Part of a small language model's weights.
Size: width 64, 4 heads of 32 (1 for keys and values), MLP 128 SwiGLU.
Architecture: RMSNorm before each block, rotary positions.
Each number is 500 + 25 x the weight over its row's rms, rounded and kept within 0 to 999. Layers, rows and columns count from 0. Numbers have three digits each. The size before them is the row's rms in percent of the matrix's.

# layer 5 attention output (transposed), 128x64, rms 0.152, rows 127, columns 0-63
125:501525505517514482493505515526499497532551481491527516463511532489480500545488580476490550466504534538531472473484509491517496481494493472460514464484494516563486487519480508508507519503504512
# layer 5 MLP gate, 128x64, rms 0.176, rows 0-32, columns 0-63
082:481520490490533516519531482550569520530524509521526507519490497538457461484524510487548472495496492522519515480523506522491479501478519475494517497496479513536469505495538514507472543440500520
088:511503522480518518463451494551514520505504468502488503543471491522505501479522505509498533496492446474508450482539491527469489486515487521531452481516503463493511467515501512516454506519562484
104:495507516537519455507480501501477516443493446546460524480536552480506516506512503500455479512500499470508499520513521514473505551484522488511533488507516533537470497455477471510521510504516473
097:505526491515553523528503529494502508493495457501496536485476501493486471543503466484501497547488503531459474482477551463452497493470502536483538465491510493491509434494499481483539506483501483
114:509486481463489489504488558465487467469507554489524519511496497539473502474525471502518518527522450483529482517508517543497475498513524530492496471527527490468504512506459487550518479475454501
088:509410520498561498505519504487526463502531485514526484536500497523483486499482523469522481548525521487488493498511508463514483501466522527480525517522498516475500482494487487568513481489469506
109:503452488480489533530481497471548519489510491550468503494490530481510506480500495504519511459523502490463524467449472501527479495525511564466511506489517539509532471536490515533533482506473503
069:519569462495538495490463460500470515513520460493514520507465515490487501510466470509469450551514534490450483512490462491492499488491495541493501498496483504503530496523540526517479484515530520
102:541498443542480509459525532506528516498470481516477532490500516513461516472499546464477499482509505511519502482483462505539532533492489499565485494496455515505519496491495552480493493469503490
106:514548546487464505519514525515468520536514509508523450454533513469494491488509470524499515503524488547529524492526481525475502529487525503497485526507502479506462447476507471524472471506523459
088:481511490455481431528531473468509477492514438524489497521488518499508497483497504506522516489490506508493495509471548512484500478532476520474505507514559476507507466507488443504473487540492452
098:567481484529485494469505505537545526543509514495506533521508465526472472476487490494540495501480498481526519447504531501505476496473461478516492482497473547529493482498506488517520474551508533
082:483497526514517523539546517465502555484489508553512563500515504491457503491503550509499489526507521479484483514492502495503508492485547515494460534510505498472528491501427499476511473503524487
086:514462473498471505511508476489501505528519515475540498487509495562507511468488485491472507477442508491494525541531542544545492535470512489517515443465466502489516502501495518504520475460521511
061:522477451459476498518521504533524490526508548521454492523497547460512480505518504495473523550486474506536542501492511500537492503490496526522480473483489505492501511479506501462463553535534515
109:515499505488518491492496496514528579529490522497513479524491504516531486522553542512473511528507488478494497504541472538511531508541459508526417514508494511488504498538502525474504504511501527
090:527505505458472467483486497522500490533487540499524497494491487506502517510534430513445522506488575521487509529467467543496460478501463520503474479527495496493490484522471475505479472498501503
092:500523504495509469436463503491507488478503527511485482523525480532494506483503454494498486504510517467511517484478496475534512499536525547530497511523500441515543520535560483532476514489547506
098:529501505469475536489501485479481486499487532545493488474477499487453541467505493488504445490531457490482532457473516524472512527489460480481513525540523487489479530458510481514540476520506518
090:490485529491489481523461509463492483471476485456457485550495479484492507511507516496505493481552521510468490467561507503469506511520529535493509535528509561480465481494487502481487512464509461
103:511482471470483477531462521501515506506519525483514520496497460484481482505552485470503537526514511500515493466551512505502494527487492462430481528464523477479501471538503478516517460476514457
110:496525477478517455473509521470542479529507523516486521487487520474474445445512489514499507488505486514540497449529503505481485485499492507567509527506494503511492482516483552547460479520510516
071:441507488510534478518510524513504496464480513488515469511576506508445545491471508524490493491495534483499518504474524551485480525466515493463449508505492527502504483479511478498490479504465529
126:510452509534502518484495475475501525479473468477503481533470508501511525542504495483478431546491491535487455534503521479498466480493535492499546490491518527540521505485508451495488512461512507
104:485508510499496492466485481535508529464526513558484492504472520531490499521512463513507514490522530487478486482511460498525513439473512497537470515488502481501503489513436518465441534489505541
110:491485493540491491448515559494505509481514530514524514444520487478525531458520521500478507496490560533512512532486487516516529495484451547520498529488498485496470483471485530489486502538531502
077:502486551516481476490506499522502551472504498547518489506537480481506503513515479540493526507502473469504505494482475571523510505546523476467454544490533518504489535496512444484504505519512516
109:481556497560545524479489529488525485477526536520494478500504494490478468467498504541487456513544492508494511481523495482471512521477479475476485498549516501472475519503490475526533481550525492
128:521464494527503485505471538467511522468511461519534522499494512505478497527493491514526473522550539493528484460499476517500476487511540477505507512543529513465556501461481482487553517503467517
119:517508508520529514484525512503532521528539504494505518462500502525508468529517534507486526541514467475482455483515507456512507478523479491523462510482492504514515491567522455488438513488543481
109:458519498538504526532517499511527496489519470505516525518460500486515509460531492476506501550508501521500477477554470517477502437499514492501468484512471540557466476522508477508475496531480526
103:503473526500494473545507534517494509473487474519519501534477540507478551542459471508476539496489508565473530514533508487502524493522548510481489495531507502511492512449500486489476486453506491
085:512507467519454512505530483516494484472494504501530508517463531535502508477533531549519466494494530482473492450524514484548524509522521504506515462522482452521506553503497537519498465499516467
# layer 5 MLP up, 128x64, rms 0.171, rows 0-32, columns 0-63
087:496521456509503470474538502516554475515511526524488520508483531493501472456489532482508470541484471511482521483449492494511492546483506468498505530475477489545497510476515496569509535481503497
090:478518467523503493521540483459484501501504552503482503455525495476495509509500474490501462493496537539512566523480512480539513516473515501474545516467510542512499519484493506472521499474441523
093:493504503492473557456492524484524494537481562466527489507496467499480517501479500486549493484490499518520512522447463525526496466496510501516443504458454471469522474512505499490498500512472505
099:524474469512507506528509541493500500471474490495479559484494498505525478519484494505485482506468525532472486501480542514466468517451517544472535459489503456499502430490490497470523512490479474
107:509495486448501479486504556491480477481512568494509515504500501499467511477528481492522506546528464490544506495481523559492483491514532539500483471517516495466493489506454490539507458494481483
083:472564475526459512470478485518485520510481480510491476455524560459517505532516495517518543497476499483519498506503479542503504482502446505510482496503494475541511482531531473454483503508504471
108:548532534512516481475481520514458497522485497485545473490492497486489522517501516516474493517467488499568460517510537533498512512469510464529481502507478472494471524467501479448451507521515529
070:486440552492485500481538525481518446529494516505500460515522498513527498515519515484482529465481455515542538490506516502518512517513507498543523499487533527477459528490470472532470473483494506
118:520510443551489536477543531487518502478476501507489534494476529523484494478507541475443465479491506492497498501496460471544561524484495487537505480509469514497505497492495541491496506464508481
097:484532510473480504526522532496476504541545503485525459463547478490496474518500478512510529487528499516510506497555475528480506521477480502459473499515514472514443457518506460515491498472531466
085:512481512548502551472431504557481515506508541462487495478493466508481516536514497501498494488493499494486515495519468501521499522481494482526480521520458508497479536505514573495524517481508539
097:445501524494531497542517486471459481494504505508524443478486532497503545522517530498446487517489499531470512543470481498503534483531513526500522523525529453473488513519505518523480504462509497
084:513500505498498529509552514483523551478468519557483561496485512533493481500499540522478503499496510499487526529467509459506511520481533514484482543512499495486538512459472520447527481496520474
089:532531516500555496503483525496474511491463487503473502512468516434503506524522513472515481505534476518503488450512472456482500477515521499519486569513535504507496490528528496463482525542511481
060:500499499511490504499525506524529511526459524491511486501532494473458469472474507507483516551490449467518473468515511473515509478536478496523449510514460519499530518493539483489484539541505558
115:521485511496465524511514542495495423477519478519493509486526498493497521477436459473534502491501517532523505508474528493492474492450532486477530491489502465503507481463498492550514477487465479
088:492505454532536503526494519517521560497521492498477499484508513499482507484462538467513521516488444496528464460488487434504527538527501489507497501510521516549540492488525484490472516519501470
096:493487481506494524532522495533501502551485465511506488512509509480470512469469539474498516512531493501500531474530487498442483498509482494515506489473527536460460548472442522497507471469455481
097:543500515467444554502522508495481477500492518535481504492472476489476512458515485470492430506530477507490498471494516529461523525498483464495530512535518506526495494455501481498543493532511511
080:498539454515504463498515491518507518507536533507521474488474522529493482532487513516473523502461462459499485539464513471499535483527475452524507485490502475491517514497513468491561482532482543
097:512504509502453464472482502500536533514474521445534479514549512498458487484523494510501533487472474485521524485496502526477523560482481486498462514448501482486485514533499518499523455526490471
101:465485492494499469521500530469505518489496493498503518511483515499469529479475468513505471477499530574483512459519504500512503449493533516521497462531515498503533519542442529511504547453514498
070:540514538493465518508493503507476498543521519525513533493425519504554448508529516509499498537499474531467474488544484459502529477539500511520509499536507476505484508496506526502507503503488463
116:474466456507469481520473486509490512442517536512504513484503508529498530486456562518510498483504509509459577485544488494489510503470475488471492490528509483534515490516482478512488508462514525
099:465493461504488524481522499451505502497462536485499481479462517471516492501501512490502483526502527468490488487549494446483545477493542479495514505539509497540522505453477535475469524465476470
103:470504503547498491457529539470512498472519525515517516456509478456538531475514517489474505482499554567493488505485484525512503486495435530505493513487500494483465469464492503513491509511501528
085:498545436529507523505482502524517471490536472465518499500485480506510519523471517519467502518457517533520470485479511467471480491467498486565520530547514529547512517492521484525489493513498501
102:482496527557533477495516450530519522488469467511490513509443515521496510516546516501487530493480531493531482501534527455503557494479534507543496517527510506529494520473463498496507505503472514
125:490490517484513488497487509497524455497492445522511539521497535486550513469475497514499531489457446538534498514515473512495506517503525470566477508497513492517505460457513502461492520492461491
127:508525488498538501494538503473518509528523497479521526525490496531512448519519536494497502516481456463464472500539485404518516477500498503497447503499465518489501482531521516485483523500487496
104:440511483531512519537518512516549488488531464533519525482480480484525512461524517486512518535493479515513489486527467509483497443505515485501455490502491510557472474526501489544480469505485526
119:519525498515487512477467509506500472498501509529486558502533488461514459475526515508487473538524455467487478455463465527479477539487471483514483510497477481514511456548514524502507467507466492
089:478468498501519478481504512492507527529496476495470486488502421484480511500455481448498499499481462474523485546467506517495464497480485506501502491447502539520539462488518464475474527471499514
# layer 5 MLP down (transposed), 128x64, rms 0.153, rows 0-32, columns 0-63
096:478514474514481487516544499542551496512480511515484509522488519503498453445511530465507415497493487515514534493456521508490460513517483520497484509504470494526507493520539502526481498467469508
092:492476525456527529451494503506512475475506506486550504497481469539492469472487525486514525487532444458524499492525516488459510530553486528501478473536513473483496488485507507540476494491526472
100:499478491493496505476497505475553473528505523484552496487490489469501477479498468517488530455519506512469564478473514484469502513474554542518485495540502505465516514509498494465524513461467466
098:498514462534507491516519532480456495461520512527507506499503515487505504527501474491495508528477495567473494481476556531489492485460509532494541478485514467483455470454491507524539471494494464
112:489473487472516502497523465511500523533492467520484479485527462475540500491476507490473522533512578512476513491475486475448520528487468480520487513448485509525472496477514496486507481456460514
093:496545450530479522514506482480514543474479518531483515473523492422497492536502465502522516466472502491535503467504489515492510453520490505519501498522498507555492489488513499474454519514487466
106:445544534519498462490528496541518501524467479482531515491489500543476505497517488477506505511499484497535519528558541493480526475526479483542481486492489494488473530466504484446537494494482481
073:493538522484467472459491441539528497495505491561528508455523514500487502500466499494518476498495512519494473541466537486489500514495529463524514475494459511500504453535499512506530482534469491
130:531498405529498518461515526473524510504487515531498533469502478509475533473499521473453488492521490500512512483464489467539502519478513475521491510510484504512486493490504537453518494464515465
100:501554510517508511491485514463511516507462513490446525556523508519562504526529490500477452484445507510527536508495522454481503495508489452493502491477494505532531486471479523508509498493513476
088:493467545533487495458499525525496471507472537480529512467490506516511507513512450519484529497525484462470539506481465543474510536531557513489485474503518516512475500488498519499518532465521541
097:528471426477446474449519475520480470498491501475503543517490503538515449504474485507495495528538509494522496486530492485515485490480565490508493502478493524475482504512493482498516505544477489
088:517510543477520522479554506488528531491487531535523529504497464494528513481481503494507471533520542472492506513446499511528508535507472556487525517468493484471526476503448495512520500527534484
096:537488516512510519498489456499491481502484494499518473493510458448541524528510500511500483502549508511526471529468543472551499524502515474489552497492476505489470516489525535481476445476467476
067:522496527515480504541528497527507533520498537525456474511513444512479541496514496501511492498484508456488464495518490532522491496514476470506471491549523489515554519512483488550505451485543496
107:439501477467535482501516474531483567523492525483515487503498490528477492488549507548492451504484495492496522509537504546486502523551491493518485491522481509497490495536497498458522534509463509
102:522478531471486505457478467488523500506479511505537496499506469494511504529499489523464501489478562481489513505482491535524492488456508503509482457542466514449514537518469454548497459504500519
101:494488493488508485496482492474555522469508520527477528516462488519476499459513469527480493495520540511478482545515545495526480526504520527499535517528489472519530463522542486480567511525514479
096:473493536557494492515470520519520509538473483469486490496482501503500482497485534530540538499489461519513555521470490532493515485497416484489490530509488480513505512503502510541540482482493472
083:467539525484494462489495455521487490477515524479476472518476472478494497514514528489434514513576485496474503473506537500487508527524481486528495514528515506488463513566488505474507511474504491
103:462500524535487521466504469487495469482474447523497505483510514490512488510462503559480460517480499489471537515453491528498483479520493502545501488556456515529496516483496514525468498508486546
108:510512503496507503484521503454503486562489530526500503484515482500541458471493504487500534496512458468535493506519477529476450485470508502510525510451462490523529469472489514513452453533490480
079:464508481501485474522521519521509474430494492511496478484539486513482538487462516501486485503502506519499466509488497519502515552485514474475441493502492490502504446499511477524509432482491555
111:465435511530480500483445449495503530506527484508508496475521465527436532492508488480500473487474490485508506492499486504483500484506453469495475481498517502522491552504481456498517521481541527
103:521502475465508509488511499540503504487518498548509496487488492509493486473527470527491517475481528449506512464498471481529483448473527479526478503462524473495479459507446491503454508476472558
095:534520534472523522549495496500517524483514475488483473556523504508488561532501504495512514488535488465542501447475509508446488489515452488512516517488513527507544525525507507492480510481503533
088:462492502506484494500535511507510503516524490521534503532535535495503533514523509479547483507513464486490499516506489534493526508534579484448467522466470499473467495505546507490521544488469496
104:500516515508504526515494529498485511461557522525521484485488515509497533513492487566514471506531454483476491529513515467475484504477496474502472492547524499484453521516480522494509463556541474
118:525470520515518468471479528503549522530485451533508546503494531487485509534493489536504498540503483511522504467482498525459492473504498463543502490530491520484525477446482503486499505533448515
124:509505513516554506524524516523553505532516498514485507430491491534508492505522495511486514502486466475472489520520519472499527478533489476546501551489484514531522534524537474488475524488542470
103:479511502485491520533544521495539465482530492534532476464491526473505569476506479471479491528489530483508501475465489521504509448516504487494478479445486529545478493484514473518476494520491520
107:526521445508480480445479496476531476493523532530505512534532486507516466483545515499514468510521473503508449481463477531478472512493496476547464533495476480506496460517506533496493494529489484
094:476515471480470479470523507513471499567523477508490526492445535522500538522474521482432475503464495495487511515491533508482528494533498487469469516488502530543473511505488464531496499499521493